Weights of a small transformer language model.
Size: 21 layers, width 128, MLP 512 squared ReLU, vocabulary 1024.
Architecture: no biases in attention or MLP, untied embeddings.
Each number is 500 + 40 x the weight over its row's rms, rounded and kept within 0 to 999. Layers, rows and columns count from 0. Numbers have three digits each. The size before them is the row's rms in percent of the matrix's.

# layer 17 MLP up, 512x128, rms 0.393, rows 320-428, columns 0-127
101:509493532547507468502478511515574470450495481559472473489518519553508493444581525461526509517522610486456505476537500519545518570508531507506509487552576557486585439501475494499485525471479474466518529576496518522409517464490433546589551518468523559563516527512434515428482484509551473532519531523506544415516510466517505474483467519491464509547512528528478607479440574415553468538472
101:459496471417475523534441588518445501469557484456465536523510542492511565486449480425503524495477483442496488517517539509399547486535503538557435533441507419520572524472473581465492527557522590505547463510488455517492482562478477509462515567453537512509512478477476492554475493503466487502541445428513456450565470550583520475469486528488487474562465556532468536446490457489564467500460
106:533480533454484462485599550491525506533547468418476461451535519449507489554501511498482517476470476445547534472473492490543407518622577547462581481490498497592467470434568543476478482502473506494495533475437491513492378497514441494477528509513580514505498503483543491485542405436580482509489562537442495504443512539496536481537494509495475480485489494498476532458546471496529548510521
086:518465521500466491487575528463503535524554581550457600463528486492467510454456506498500523546509536465522521557496555534518426559437508477518539569469482505553543540501456468484459471477524427584482471482480497506469547543458448510422454427534465551463475462518417499543525500405521493492472513501478480485442484559496515499474545490438556495546530562539566472439555495439533523451498
110:494504466470457490451542432531437513515518481527524448479460557466496510579472610467530535502509408464512526421468542471549464546540429474551509468530512455481529531485551457562579460528555518487440470472533484496476466606496507549453529453475536533546515419528486517542510540481523555479459520565435557482568513542513445515468478546467567455552523491515530504491506520509499522505483
099:547433481494481544545486593435522419479540508483510473492467564527555509471476480486466469537441464491558461497436534530449465484426522481481449480433487492517507491432517560497501458494535548524525564465462447461526529468464501551529464475498537484560449413459500509452548588509511481565545533543537485479502517439464533571486511545555531452540572506499434547506512474456527461566463
113:514459516514447548508475467474515483445462459475446487470527484525590551549485505497474579520544514381477522507464441464518446497471456488416522455469541542480524481478577441554458558461426462507493550557449488590494483481519532464423540543522547475516573476534504545511486469505530448472463518582522463429524497492506494492479556518496456514504487530424465509538503537569511504434503
109:429577500482532448523534422371454500540476539512483499478505472428473433480409502544512496474570475471450557532558484531454444522451478480481456505511505449469478438444475433495475565557403499544517482521479511475500434511473507511523436508546480488520542509532495478487493489560533465530525442500553482441530503535471509556552472516483588518523538528473492552495465591496509498509506
109:511413478497490520468501475483501553492488454571491502518545495521442587535453505479471513575485567469487564550528515440497485413538509481483562553460522524468541563552562486491531523550522557514533453537486489510492480529484456539515476529570443507452419485476478541509500446466494477487566456502512430458484579535506522360541509526528509479437526478453441468452563497490498505502455
104:502504488418561520459549444436516522522495511452482485432494489442559552449582449510505426514454490438519413557475421509499530489480505558476567469473531492528473509516530516478490477502469465419520431518507518507519498546565521482423502478492465482487512474405531518438488487564532489453484500522498456445548461515493426572523504543460441466460515481518515524420467516480497461403525
097:568469501485514491511464506512425509491481487431476455496481485460487544579535487526609536541442428471564482497509467528497455522513509439470477485435546423519547467463492463467487509501538501474537541527475554519462430517541488484571500497487508493517521490531533561521476491498440464440478474500461496564496485550417454496567487475540570494477478564569397488437541454477435419540488
107:534454556517414475489471462410551541551528488529527451508538491529527601450535490521502498530514478452483494516580480575538505511494531526489493462552506567487480510446520526434504457515497520439511482529469497591449511519385495482541516456542410436531538520471500541433492503508576433491505433472488452524483536454532499494478545486482533491421473495502502502532440493403506465520528
092:465572498475519444536583512478497521481521458486461473458485538572574552549530513432512501452493517470498513522430440441446488624557551472537471494459510513519583491502474484521471542517456501472486496483547520488561500484527518492519513489499564625497484531471426489446409542501540505480482474546503558445510513536516469478542550497477481576480481549476449536535530478442455495526562
096:464492558557517425466436476429558502542528409431479490414530435468510482516479474559537526455541462486553502456440542511492471427555453498490501439506508474474547515532509506490442599505428527541491452545500530578483458529434467497538526444448479490514571506509501494430526442532504500466559520493473459459454550482539508507502502519499570563490498472460523497536533466476447563497522
098:482485513505520479456503500474435479536507444453555489503513433580596438431501512520511489560502461501440520476530504576477488528512531498543496510506485488507490394465509579421529451451492551443504496467494497507480493465526481470580474483512529506468474440484487520420494531503577479493526468475421518443536549423459486445558555515504491535535460495450511539497597548420505438535491
105:452533479527530522530531490455423487514455491464542498495536551514504436489553587500480475477547455506530530474446521516437541441467490511512452516512586451492540503428606527516474484520545536508470479432500495526553606507534540592456582504518553552426468513503429581495525492549501486513479511496471521474535511448467535476516481466541521489495530536457504557519525504525453468393478
089:495523507542526527502552541486455479501551501472519575496497569543540473493433503493476572518565471508421451508519442524575573513557556462463426483436470473556473470428514525503576513506436483501569547539495504500494495556486575545478529523522506425471551433536471536497514482554412480486401462505464461483481538503500485519474512535464542495528541524520569487511580466567495490514483
112:550490465517502507516526595561508506547501461529530526546520560553568517524490592550546551533522516424482487553501509550488489528502482571478493462525466402541457534537447472486456610440508550445512470532480514511624481520495583527520508479479502518523491514477547508482531546558419526503439526416473526541505512485472541488516488515471565545505459451459460526485498521462530487491459
098:474503522499444466439513433604501441429490505474483468495483450540573495513497539542470446490512509458464510583530564501512515499436549506541549529419551545552561487456547545471487437459459533526512486488470449513475547526511489543507434483597524521475545434522565458505478541561469527535535458437490468540512474496460460475466515538458561483490516508514432512428491509473444477576517
094:495484424558502482477521472497508489539507469560506479467541469536531597573444532472533496494471614507483474524505411602513503498511430486495485481506487487532481489517533492480562472562474455483553488574528459520557529423474488553565507393440505496544566468470497471465464481519485501516510515541462458505580498481486512522590550500526569552467504456478475520544473508454457493537440
092:470484481469497491541550516477495528479520451508543515480537472492473505472484460482573517468590534572486485457480457498556490480469503518564444545488536454470526486466512536452504580575528557456490471581498493532493502506480561621473538481476476541535401477554550536476558457532518427442512539470457469490445482509506429508431415476544521498461521517486487570524516407459468531486509
094:492520514481546533498496524452490475432488443491466500485533474552499475492533454463479555557523500497482411548480472454456524430534518521437489391440548567436451517480519552479481450474510472449483529475420530445525568557556494560538550449555451497566496494461488530513513438502512511505491497542580532542477521488429476552525483533490534479550527578545528475507502513487591545466437
104:505537477523449527501464475483531579528470503475467504443506478520458498572540382526565444481489464402458563522520497475399481515415473446498421531527510540449500529559514476522475525534430501520447513546483514546453474496529473506459536526540512546494538488511435485453489480508550549474511501531487462450553504549526477457477478533450530514603412534464536464531508517555505560524506
091:546532525453516509527546485498421489583460501429488528463542446529485460570563505457488483503491495456457531556474449528534519576508444532470476491564497488517476534519500545453448464519492439470489466491491503470463438475480476533625619524492509538507542466474479497496486476536476499543484512541428482441588453548430506460460498517419520515467469493464489582500456514507508460556451
115:468466518441479497568499516490533454477566386544474503544570480507529481549576508457418576525445436479490454479416455529478499518471534398532575466509505508454531506461548500453506555483511524515506481499474534497467463576523580517505466494392473502538507450519455575456509447544546524508465506504550502454533505466467549495478501531520531467530521525440520498530496563534523480533530
097:411514540578499467410495519437546503584515513494491491482520485462495555510480588524454425518473571460586539525502471528477535468537544506472510462497533520483537424555502517470516435526467489482434492512510490595498519426504497542520493482571456468532480495471513504512522473552570496473596560504420500553470517533475495550524474462529544457493484521487490511494563527417541495553452
103:411499500505463474507443542548481500502522465528551553415476606449559583519498504545427445581467485543486465455535441507546500460479532436473564458468462490507495532479512531553504523545470528495449490527486531410456517496495502541482435491485588518474468494449550537472516492547503440456493392545482518458501513507543487509552495461480478497514448519486551456527527427499518528547459
104:475529571516537554486549520460447477499498509558545531420454511481479534448519439499458486389420557513508479499530508467556515514481413568512407513502482567458545539506580546494455433480507512459525498476516531485473536485520501484491516548533513487459469479561492496469438562555539468526523518523540562545502445464557481498477492540476497465519491528525594465578534501436484470497580
097:555515485499436592525485515528527502540497453574488569477450528486538536500518493592423510374507519483493495514515520532528497508461492492492440516540498522465527529492538496478523542457513518500430527505470509591463495519454489522504501570507484453525515462495479516484482550534448491519564468484443536550581434528469516458561406574526511481476490461500583503489535401546464514566543
106:449482477535566497503469493446527523511558471574449518504491509463529516464501512432474433482470424427546434512536515538461450520484564550506543512543499488520476539463576519557481462512462470522543478516423546492560507461491541559516510431499595550515517435418498576510497541457480499527479505514437456552552525532522454464485518528503520508525490435486541563467429595483509474467463
101:499465565523557471499498488515451475618430490579544497512440518495473507509524483461392525541545497468483480521532499508538493523524515482518510457530498560473484479487474503487525460436503464529458537531467507398437448492536481521523442548471536562456591533521465544454463423507526519491463442514451529479542473452518495560555518430495401559443451570504495499534525510507535501461516
113:524486471537500480510519437521509448568481471561481560566586456529471432467506524477490575489515480499537544467502491508477550446516499522540504496397484446504445452445456572522480534492541605525456493464469475522518527529505561562559579469525560499423499503495467547510506462511572487474539458497533544488531520516501508523493479517514437460594529473497469443464466411493557476477549
101:608507478455493570475518503563500512475591431473514527536547488506507552510565521462488542516420454465476522444484554577477521503423500505506539440554514522513539532494453510437520535528498512554524481502447478503537538497537560471463553542444506483411522535414504489468501449535502538401440534468510524490500457553517462502480549506529512515484572467566525464526506439474464510575499
092:477565491541570420456478526537567506508515537535514516487503527528498429465498431568517455523537491506508483505546544477496440538483530480425406474518550528472517526540543489485424484527430461517471507487504503580510513506532461513511491506507526485444494430477567534456468522524460590504577539438543517533469484467509464435501438491591519395467557453560480535511468516483495452470468
105:594531516564483515498481571485565442488590474569465536477469492513562507455481510498555510504457475457453541469490554551495444484511449567477486508544470525496534481497534567456586531486552549549508499541443536579484501507448453505465498478443444515489484470465506533461523506534512511465587484450585464494415511505463500508475554512547548489519536563579464518478500538569540520524471
083:419504509551515496512414520513505533547409469509458536430496559468507567493552458541478483524514487532522512531445581539541384459511460452500537517493505491535515461490512496518484483519443472426499503556553469547450407484443493556510495533560511559507514566515524466447546543470552555465547554499446457392559499500554492538504520481505512516530535483474480540492455479532548489471497
096:530563526491488427479571509498527550606525514454512477483488484520510482511473496508548479533461544509440443546484501552467541403476595595490456438470483518495498498523533537459450539519443512411575497542583402549470481500466509493497439559558467532476490511499468548526468509547528472519533500405462441447493524508560486484480504567505537519520470517485505551514463495448501505498509
095:510522506535579571420485528493554476517474519516457548484506500480547448483526509576563526514473451438501503485461449494576544499558517494412507470528573488446557522437522492495525571491482489467513471497583522526403505479556433549517495436497513539546551488507547571532444493530434468426474514450446455501526556511426490542507508515472500461476483546466526536452510438503525466523465
105:363480512473482455487490539532480611461529490582478585471526507448490504469505533503538537445500454505413508512491506549460473447580501507536517500492546517406505487515530483449502577466434510532599580539507503550433459460508528547534510514556481515569531498459500544445490502475476466514529508520567529490484425490475523514478479504484554492538502517539488439539464496470506482473546
095:472513492506520453529480464550440477496440528638513546528509487412465572530523584530472514502450521538562490528481535492475510566546505449476541523608542531548546521473462543514438533527547477532559530535476520474519521519521495556513505497483589472475454525518518428486461471536411485516437379507487527519508482526465552532506481505492483516561496511525470530492448520457552531490501
094:479514480555523519598512501439524501563466460558576436529536504470522525533537487458526411469534476470468482519535497524470449554519547481494495527451472464464517479503517491423457580454507540507533471546484556529515461503437496492458554540488560525517493524517405473523504536421490539448509511532492465523531433505489460523490514466469606567511483537479510463534394552582551479473525
090:477437507464536501490434517496506440463524530510515428471477547468475497566455466511399438531451417495486573510457482585524481476490528509511468535415498572522518500502541506448488520462490515560456437465465469507487524516504489510545476458440538484463454536562472506464507529526522461540516467455561519439455515546449547532529520540503470510512569473581509543521560370500521549476519
103:505504501463509510514488481448497461553487474480501499562561534577427564456477530459526530453523515515539481523482439475503598568530439473504537478482478534502526557492506445524495525486450411456465488521416484565495464608590573455464495547497488453482557450522431472466551492519493497449498542490560452504424499491537473471497519532516507496513560567456476450482453470519555548542507
103:531541427530460513456472499519492521567485509445482564490437436488540408465516512516553463532474585429502436511427453484534486496468479514527514553522558483478409478507554470500493477489530469518470529463524522532559464499490524501540543543495500552569526460515492538461477555560543503475472535504497494429555413521516460399476524505472508568527507527470463437436526433516481455570464
098:491459419516506517536483475412442478506478466475437495524517465458522521467469472499471489510501481461500445527500474508463515479538446409494445500632547527507503519489435499418486524464527517554542539564462483574539487527512440524568484497439499536486565518472458514495560484561437523493479521526454486478547534449469468492477479443546551522433485541558520466548462525483558452491396
102:479517531579474555526458567472480481442473493570547503467510516528538456513480542480449503560550463436501554493536469581496459549502509436522473420468494450488528430486498460518519535457463584439565503477547558469503534462452531496526485490500464549557461562487508518435519433477527534486503544528505564511520514543528553554488551451417545514579454479464464525455540447461468543509489
103:501555435486537482487462463488466490434484464491530498507514544437584427534471465566478536502507468504515450464421476558476480444560460444512547391473481489521545470504470572477467504508452464540437505465471472545453491562558562422483453499515464503432461502490449495510540487442543475503476420543524480481498470522521471494476497480503479544501408493497535512470459420466554582455482
083:502493437454539455467439540475539525449524529522453455406562479492438492501440568528453464531459486498567552468575576490471485501461481547507542397453537514524498425507533510508575493520569508491493529569499537572530487532512522472514484540462492560538511479485519503417428529509474490515463448491526445611507439506554483500490506468456458509487506523500560530445519535524534492521467
089:544477464570457501532462562492507497542535538536477519526530515506537471516546668556481492537525498513473499432619519473505477479572582533501549539439582508493454482464564473409519480506435496505454459471522539506502505512492521546536519464513458557539482469506512484583510504525504502599471572495524507552503475458506546513530475474531443525461500496481491476509574468512505523478477
097:510524469510540494484508454504459482577435518509394459504535547588544515487464555541553512516525543462427509589540466528571402488562518497488434524510473478461530451508513579527456471541455480563553498542546455439506553507413486498488442534510489562484470570552508484509515452506481494509450535531527548465507538522528473487397519536487503489495493497521481474448480491526553455545512
023:551482492555509432418571494472531460494520512488517538445550414537513484501466562515507552519523541398484563511615580533526451489500542433513516490520507475472527438436557537504494511475508481526535434566535536498445484486548520487558480497530496518538572467527468490527508530511540477496488534480476525506451495451508512570511485552460485450508452544527439405458474506469555576523464
095:504538442478530570528535440493460553478517554529470564496444520491478510448417559527495443493508539550474490548497518453490419527458555499557526517509496481400488492545567507496426502455512483487553404537550535476483518538499500430561534499475500556514534480482482456472452525527522562441502542534496475457441431497537483493571450502507431467545520485472441528499519545440520413527488
105:495429449441524472522512502480432433502588471538498459423504563520473543412547503500560497496505534491530539499422450500488508543561439511465496491514503489491543585487462465532489500482442446461474496490534490543529535439460497480600483492488475543547463528407464515484518454454471530440524485505524533461481526496521546490517550577497472498501494593501495585428472423467461484458511
114:621484522534559596490516555495546435418422378478507554507499486507441563497510538447498545518538525497486506464549531460495529485468490475423489485570523469529535522508564485419505497555504562440481486513472494558469440488499520513465559580500480512514571525529526496552521502513560487520471556579530465541463469486484483538488493522511516558527481536516459524458486515518486524494433
108:512517433497538572516554497466492460564507423440513503476563558480472544443507563530487478541487567469474514540527485443495462536526572472472515530490516481523507593455497470522467445497392532519481455506502494519443566420455478497512394493511548569454464546511511540603492446512426463502472500485469535487455509477495456490547500540509496475480559554500524562521463491493560505546502
091:537526503505515556536511518444539480483479456441464439499489472427524546503560476476454541471474492446590453497527515509445440503503520514464431439452512430528511581476502505471474460499442514436560453476505469440511526468472464517466550542466431512555505456455476500501507555470614459444455518462455436439506531550545422577461559482524507515462467513448500534489486486550486542487491
101:516535478460501502477549451565438508507523487419445459510530478462483518401509519459444486486540444504549485528462528514526479485553473464511497419511583483546492537394500479508449508583487496528482463486484515476460486517562536503499527503518491491501479512414516526495486514478576513603491542583384523449468455567515487476473490581513411523476483460481531551469463519475470473500461
098:541481408493457418511531523417425474519472356482444519526479490502526547432454403465480492491489499473524555548449503498508502505500522550534553520456447412520456460494502506502524450458541514488501536529465520504461527502550530500459492509519590505547494489437531508566542461532553441485480577490460513555520519542521564473465485493516507530489490477446522546530503481605522497515488
100:388520482572435507495533569499543465471469427487438559463501466508490510514506499576506404464494454509565566470525424537554469520520508502456511465451501479565540460478502548498514522426446464413499481557505441470452434485505551521492579459494560459508522466468516502519560497461531483461552482555485530503470435468484513539439511519525525448479513563486566504477474493501517447489537
081:540502523484485507445521520522544533564502475535463502392502503497515508495501545498469474473486550541549508483546555529510556461541537518522512434437527408525533493495467502503511543492519452536492542470451399519586519518524574374551500469439555526492506455485498516451490412513567471479520441460504598531503498516481509478470411509506450452514529508560538472580506497538459498490498
105:482496533481519451457551542504504478574482446485440457459436463577517506463448556457513522423509597503566517520573481533479507474526515506515528451513526495455507454497512545406499491454535477440489518502544525530505495488533506474547545492446414483577485513466522457489507401522509504525532512497511364479534524533546461458456541481508558488527527504535492496433433499457512514417525
112:504572529548409495497538567493471453498479487561483496493520514467562440460457587518411499466545512417466451489582462515476454451445487474540452515505460420495565481539503531484542504494509479499496508518447473456487524452553437525477569549539407480581485519498559517456537441453492476529541453521517483477538520501566462490532543481474513519527540489488503579454543487436497515512453
081:468491529550523523449504530505471502514409543547423509496491462522505537464514507499528475476461490422469449487513466528525540470528515493480498467525530472509488482629516529466495535438495461441494540486553508452440446492466482513515491559524538537515514414405609491418550508461530520515516479508486473484430413534496562519415538529531460551495465479411507492500484488518446486418503
095:522554507528560518484516520443560496492502470453500550556510526479423520478572553489571452430542532445491511492512466497505413548480501554550461496484534520565517474493487498493549530517502529454486511582540477513443420445514523512516585507493446582503499479495499501482447508509534530456541550578471545516514436461521509523537553482460525559475433507528516513514518469508492379590433
100:526498484496534553513527524531530477535507538523457451523520508506513493533489560513520532428453519503452497555438484463488556513536495516490426413510532491544537537371456525490572522571481516455445536557532460442588559510519504566497448516496584465502480572455491463437526510486474514517506554524509556541471494526498527479543547587471453552476545518542564529459520457449551523502537
098:549439463514510522551455486515398452484498520531524539512485581456478538533559491423460599517449490457457522530512565519474575492462515506535437508459459538546532528508500545459463552493482449535438494455514467463558564529510529500471520544545523611465506484507543577489463479491506565534482551497407482455479442499504468517557523448519502519496559499561506532543486554519537509537517
097:563543420579507539575515461568533484454458459450541537521508458464545463489452432520456537461462593480569524545521488531556471530481490453465567424469482519516494522506509485508501543488448494530532503589515508518505547496480448489574485515456504472528518526515511529502449523450499442476528525530501440442530564482514592460519464550477460531490465455527583470462481487500501605523478
095:479469433493508485473438438460537482588524516518537507544478472534478557475548582543528522444524529505459463481451516471469510524466487470393446544500530541514488532526560532451471537452477445531566533506452501478452453560498471455499496497421471537520502475490487450461492492491538465465456561476569440535514420507524429497509463526518460494474549573460448518513370474499525490529457
106:562484514511509528527445537561522484465483478471506530477555509425478541499525519588488468485554515464497508527464552472459544496508534495447437516495520474480547431508569480541552623519427469458434425604450521556478504459498505534423522453521521491506488444528490501423518484496536493512532516516450478421527479487501508446506524547418504546522491522440505469543524485495424553516570
093:472469466529398489514476442411494523510445538533525532521467483397560520516506519547499456517503499554499486579489581566405574604465493484520439537507497485515459504471527515416506545465398439506536464484531509496463552507519572507522451446516471478496479519512520478479495492491496517500521521516476443527520496428535484457605459514481458457476526557446504543510509462497515523525506
085:571498536494530514477508423504509455519515500511478452566469489455543530478495510479464394489512537473512520509514520420511442614442495513548493492445500476565469560509469538574569481446429458474558523483529466464486492556458445459540514461488459507531475502476470483560458545452499498525473559569449495537557530516557504514505453561518412507453543579546548504522458501495542554501517
103:510500514495570480484484531496529430493591516593570510514501591463518486396542552518475545521453521471509474567527536516530533510545473536545477543569537496527509449468465506466388508423503469494580449499536589510531511510479450486556492510439484523502488479512532470496491529554419452492516546509536491546451511469530483504462498575485488516506525537505426457452548543533470520535452
104:489470465506526449503526518583471478499512418483538526505557506535522571473592516546443464539573492493517433540492467532454485476463558436481505481515424515513520485528507493513491517559517577468468536494449520486487471591526523488466436464464541520456501464497579507435471655532492541480515438516530428490463477489483488478460518537567492510479548436517466445487478465449541478510488
101:503552487484476501467491420538521499473496525479537461465510455491485564448465506492497458459508428533517584544530532437436485590506537425477541440542494464484549567453554504506433485559480508515519457479492472450481442449487521462445525582521537460469518436471506481490549487532560540576443489525485454526447560570449552502484499535469496510556430560494443502451494525421489511499522
095:493533546517536440499512439511528494447504467498511530413482487499530571500515523484485464518498453513465529528516545463485474521522506560511401434521489517528547537511522475477555464539515492475528522501575485438536480515519589531478533547520541511491454441462445512528470470463524492522488474465329574564529534480527536542564479514481528529568562519462495560447599481493474470462518
097:535499497399530457553516575418483500504475533560457460481500479537491495366523517501471551522490548356418544504462442488558547544507431566542467534462477500522473489504473516521477475496497487455579438478453450573431516528500502509488503519529456529538513454530499495531523468478489540479520489544518494475502509510555528526466491488531485514480492518540541476477540562399544494492534
104:466448506501497518429469437540492434508446425547544489501511551511496484526468481481522486504477487456524563574562465550523524475521586477457577555542527464562456500482446451522543501523524505526470479499495444476534548552495528486487469517552496421466461513553513475428466562545549507478493499510413486475501526533514506530522462520554555571479556501454448572499543494386569523499451
106:514549481488460530490468486508452578485541480501515497514587479457501500488413457491502555496533534510492535501426489515456444454470545525410409416540498505540541500472522493480452503521570437623510532509543468418521504543559472476494560526556539508542501513483554505492516513496542468507522499470523501437507485517477440544494477568583471478468517476429555456446511447526583505502523
092:468498546488531449429416502476501519469497512495483508478483498524568481459524501503406525516527495522505504487493442477529500566513517495524463549551491484554481480556433500453459528527472554437427505528585511504522532510433475533517422512551508538560564524507433466498489455551540465509496538484526529469639467456431432542509536553525478529580445484531505451470473508510560556557481
113:501549542536512464527539498554461536462495409513527572551496526451461427539485458511494464533520532409500544514473501505453538523490536466520487527398552445517512453467479474477497510517511425430450435492516515461501497592529499550495532495438473480521491481444543519484516532500586555477535523554551454471546501534452501551525454515544516531512482604449488456456497500560544487489594
100:542533506545560479478590470468475423523557470492408469554494513465494555543586479459536510505473518530488507522514473541481541473537518524508471527488462498503502458514474540485509511508547470508563443511532433535572515474482492576437481453513521487504422494525447455485546443511442456482440453505553488474523551499498544443445513515525586486509483462593512467510494490389491563463582
110:529540555525435571567469556420477533540499490559445558444512431504570464513479503469501513494509504461489464522504454542457471517539537514583483475498479548426494476520496505420462478495488528459509497526512480507468453540480578448606465573496508515476471598534470557419523524474554492522515526499548465439495555440529522503469523438481492542490543517543475500506539482529485453571559
099:495562453499525516486536531540435434532528488434517487457581541521513472481470472472530497460443513520595477474519451508500522524487507494497528538437493514446493540545532516464469583502490482544591535538559503471533532546459468506458526569542538441544441419545432507459489480547523460439474588521511567536514531560431492481532422568509518513531553495487520545479499516447541505513561
109:495511534429501497494515464560399521522520485497498511549549465502521475480477495554516479474474532391412452522516537445532523453542486482488507492488562446423520551510555457573462483452521557448414421565488445479517548532523565527494538551499549501453496463532515470466466533551525531515501513453479474573500444518495519462478529460562483416503527559479499495454504490548465470586501
102:539526484521495556490528465466509431519453489505429463552463489492530587468593568547474555522519477481430528495485527550439449504423546481521502532507461490466578464550514432448520491460505490497542535494441601556430548470563520516473481461487473603508584480538471538451475496505437475486475491466551513471492465510500507524525519500486485494575517558501408533492468479517522520551486
093:492478483471468497479427474448496512512530483527515478496490478565462496398440460470543492562443446518445519509573511450394426546510580515525489491429515515538478445440506517498452486501504459551473523477518582480505478437527514519500540468481488506539419359538477505453459457534490525516535543455470499525509479490497467494425467528518526535522415521459443555482541486462494514495537
102:525509552486538512450534494456480528518518435522511502493481416500456532497465489550529538480497491535573533481527524556518440573549517462429520561513487473449486408537504439521452471512461531519518532452461457453516534509492486483533455615514447490600568566479491515438523468479493482535505455542500478413524541537466488436505471546500469393498463467508534501500504481524489473565414
106:459488510536553527541569450468534466487537463515503484552433471452441535442469453560448484582474440518522525495466444469481489517473566494472515534535499462527537464512504537482515473550514517551517448565501473558509488627529516490489491511489569452514486503530483459470494486518539493416444498535557426496489524485527516555436557569547530463521464476444592496477438440582485478485488
092:442471548541533458419501487480557434544569552472551462468476511481504551551437521570487544439453491462502490479511497461569441517558494493443505469493517490466522449481517536425499585562419476510509540549461472515514557515489528489519485520509530504483557527507506487470507507574489542464540508519513472493488493393561491560505605498602517543474546435464562487474495519451477510495518
104:385450533496468453551547471447528538551556509516569526505442434463502532494427599558516528447447536412518528516542477505498458567501476529497463532558583506533510559500503478474470481483520500534481497520504443496433487538463496547547519486488537443528526514548494437543503466455453460530491445491453533486510419478546487465514471478518481432560505467414536506498509512482535493510419
109:439542470488510525491478530543442545548590476484533600513485474469494512495561558490539521523491511470534494507462493515584535423439510488476472511482468494525546558471526488580482484513470481442481480531512489421529451498540568575489468484566449446533490431498544518478526513487428433504506498441524495477475455522468569489454419545433464515586541465522544496482500438530497427534537
102:480611608512535493461544567521486502469519509509467489513487535459548544529468532485484510472465571535530439502488477445529470479489438467461575519526486434486516514413547497496576587517510523489468512501470545538482482571513467453429509553487450484444536507556499564497466554477526495511526543485507454478441456490561491545450543488524494545521588578504465425508521513444559493512515
101:480515474525492445478435511445436513499495494510540512433421565456506444500502536472559506459479505535472444497466523490436470493512451544491555465599484424449514499483517448593482523544485476510487450469500514496501512503457502516478565491501431606483520538546520521524488464540523483483486513545580561511410475487520405526480500503533586496437466477513517444449503489534602463470488
097:504500467543444473471509507474463463557494524506501420457499526501505532520469554467533491427464512457501435516560513538402455522519524473505489441531525518512465482479455592515556598467541507472492484525496473552501504573582447457516534479517544518474505592444457455538514516596576504552448520509558576477497515544408456477531541495476479486492536496510478460556520479447481455460468
103:491584450564525500487510524510575432472504498456538531517444497465505554467424493462525492480430463476492451517484555433524474492472514491466476469455563495497480561500529482423525449470405464491507427500569547499543478522553526449484501484500461540463513532471474538482500453539456487534462537462480446431427526571518486474500414515498469581507451490465534460455566470517579565528505
107:450422497433506499458502475461391496518525525520583489495478517539442541452482547491540425492491518501501523498500529517511420521449539498492437483502496509488490499421519491444509463442490552461562530572542460433528457431489505551480436577489549468491518496560583504496451501455521479546430553512493543619475533555586491501502492561514457503453510502470502462509473474517514483490465
109:538488537517454430460410470498440482592432500524519499443494557462484517480506499479548510460508476490434451489520491501566503535479514494480543469465480566535523534514478494530512538442405485492491527493436517543516549587391474536483504583547453500470525541506466499534471475502531486487496530470476501420493579479492479510554503548490428526519493530495466502466505614439578481451552
103:480405470474490487514503496442485444535467491501493509485521517516470498408489522513477415454476541488500496520422449564474504476471493436511498497415462486525569553438452570494462515503533493526548577486534440481568435571512568492470500447510539472469528519518460473493517527387516459478556453428551474524456428477493477550483506507456478523473507497535515563461490447552529489416509
109:471492508544522484523427546478475507456469394501532553552538441464507574455585541593550486512472511503416459470446453493441523466460451523552504457456507477465539516503457515503487534526529521479529492557459470564511557561466466491443564540523494499592495470502482486494569499537487502451424437525532453555479475533511570550501489488456517562506478517535468456583489508477507516509457
101:440442479564534490526481423475489422496484521495534432523523485481525557421549536534521433429457507529461476581503443477454521597451516470507534567447547537473555527478525509516527514442492454480506448547473499454521559547504507485484471511488496564481449417517429458488534519526499519462492524491518414406485447463580483460475484451548487497549540540471540501481502491531487460522543
105:536605469571457420479523486478532474474518451474481459526515551538517588577555496530478473558566552494511502511478485525447563508477424543480553542535516474534526523455541483516438539465487528488513480520504491521471529554475500509432511513454516536483448440466439496456492496519533521549428525481555518469522460546508456554468469554613521444574512492517528527495414500533461553488460
094:538520440506540549503520520457484536449503507563490499503506472513498437477532538494473470454539516515535509502529525528497527480487516439516491485565529540469541513485463547522559488606389493510493565483420471455416535520503505425458456556522503412486434449430522532463480447440511506459514468520480452491489529438512458470444539536470514538479508497597532490516547573506580524463576
097:512527493531474521514513487504523518501496508509516530531537502536515512392540543548534508539454553444547493549494492515460475490464532519437537481523555558523524524458441508533475485440466451529502483551510448446481470464538530597559423480503495545575435545535544506476557506479533481559463471562497539460505585423546501550590497544524485589570432596511501486489538483496496498517465
098:482494498495505506563497523528434521448436552552468497570491466490568539516566508496515444441481521479465574515444536463443452434533471577495454457487456430424506539495557475437565474494553590475476489488552594510497482549462529459492526507522534511547477586530529469434488524419525472431522498513528462494510499503521499474442480500479522517478568497434553525555509507541486533527466
098:520462483437494551452538458422550428484538419507469510525503554455501473514488509520558507498446441531526498458506529380477551479495523502497579536528512489447512475502509566474417513447503463486529430500486479489538452548508557477575469528470465519458528557494440477477568557528543504529514510541529492456518481447520454552505548576542523423539454493499517522471407522490566475494541
100:462501440510454471429560521467467475486472521465523474471470531454475514438388509513515444498561547487543531563434539537465558526567456468437517543525518473450450510492468533471518575516469450536557506504539490498513467490514556468585459518501513414436477463494523446429488471408511518496515501529536489469479507494536505508492530477461467427477559489491482559526411459420479536451498
098:518523467444507537490567472505466466412537433508481463502476603504466544409501470504516549471491476521596532449500500541507462474495559465510473543444488498539461517488499516502503511486525462515515448499431594515512452438486572510438513501518508529452520539550477491497527451590546453445481513490571497514493455511471487521461470579564522603536512458512420426508493509503515482509563
112:494417541588584433450515567494524477522501496515545495548515449517512516466487519494511570474474516514456463514546499485423577508538505495485553514512483511499610461503466480607408539487481483482629478553517443457475540478525529468474498496542537476519522498533563498454455492498525551480463497467567500490497498514457457517503551486529563594515486499575472478519493511464541530544485
079:486500509524523552474510480476437483533474374512492477438469529451513546501443516539494515593540503562503467528535509482483511543497489539497444568494548463534461577475474454440518455449550508521511519520456519549534526426519546517457567403423558466481484479480522500509431492430507469483571481544533569447499545475519512534503516525447459534503458428541529459521494558569510516503548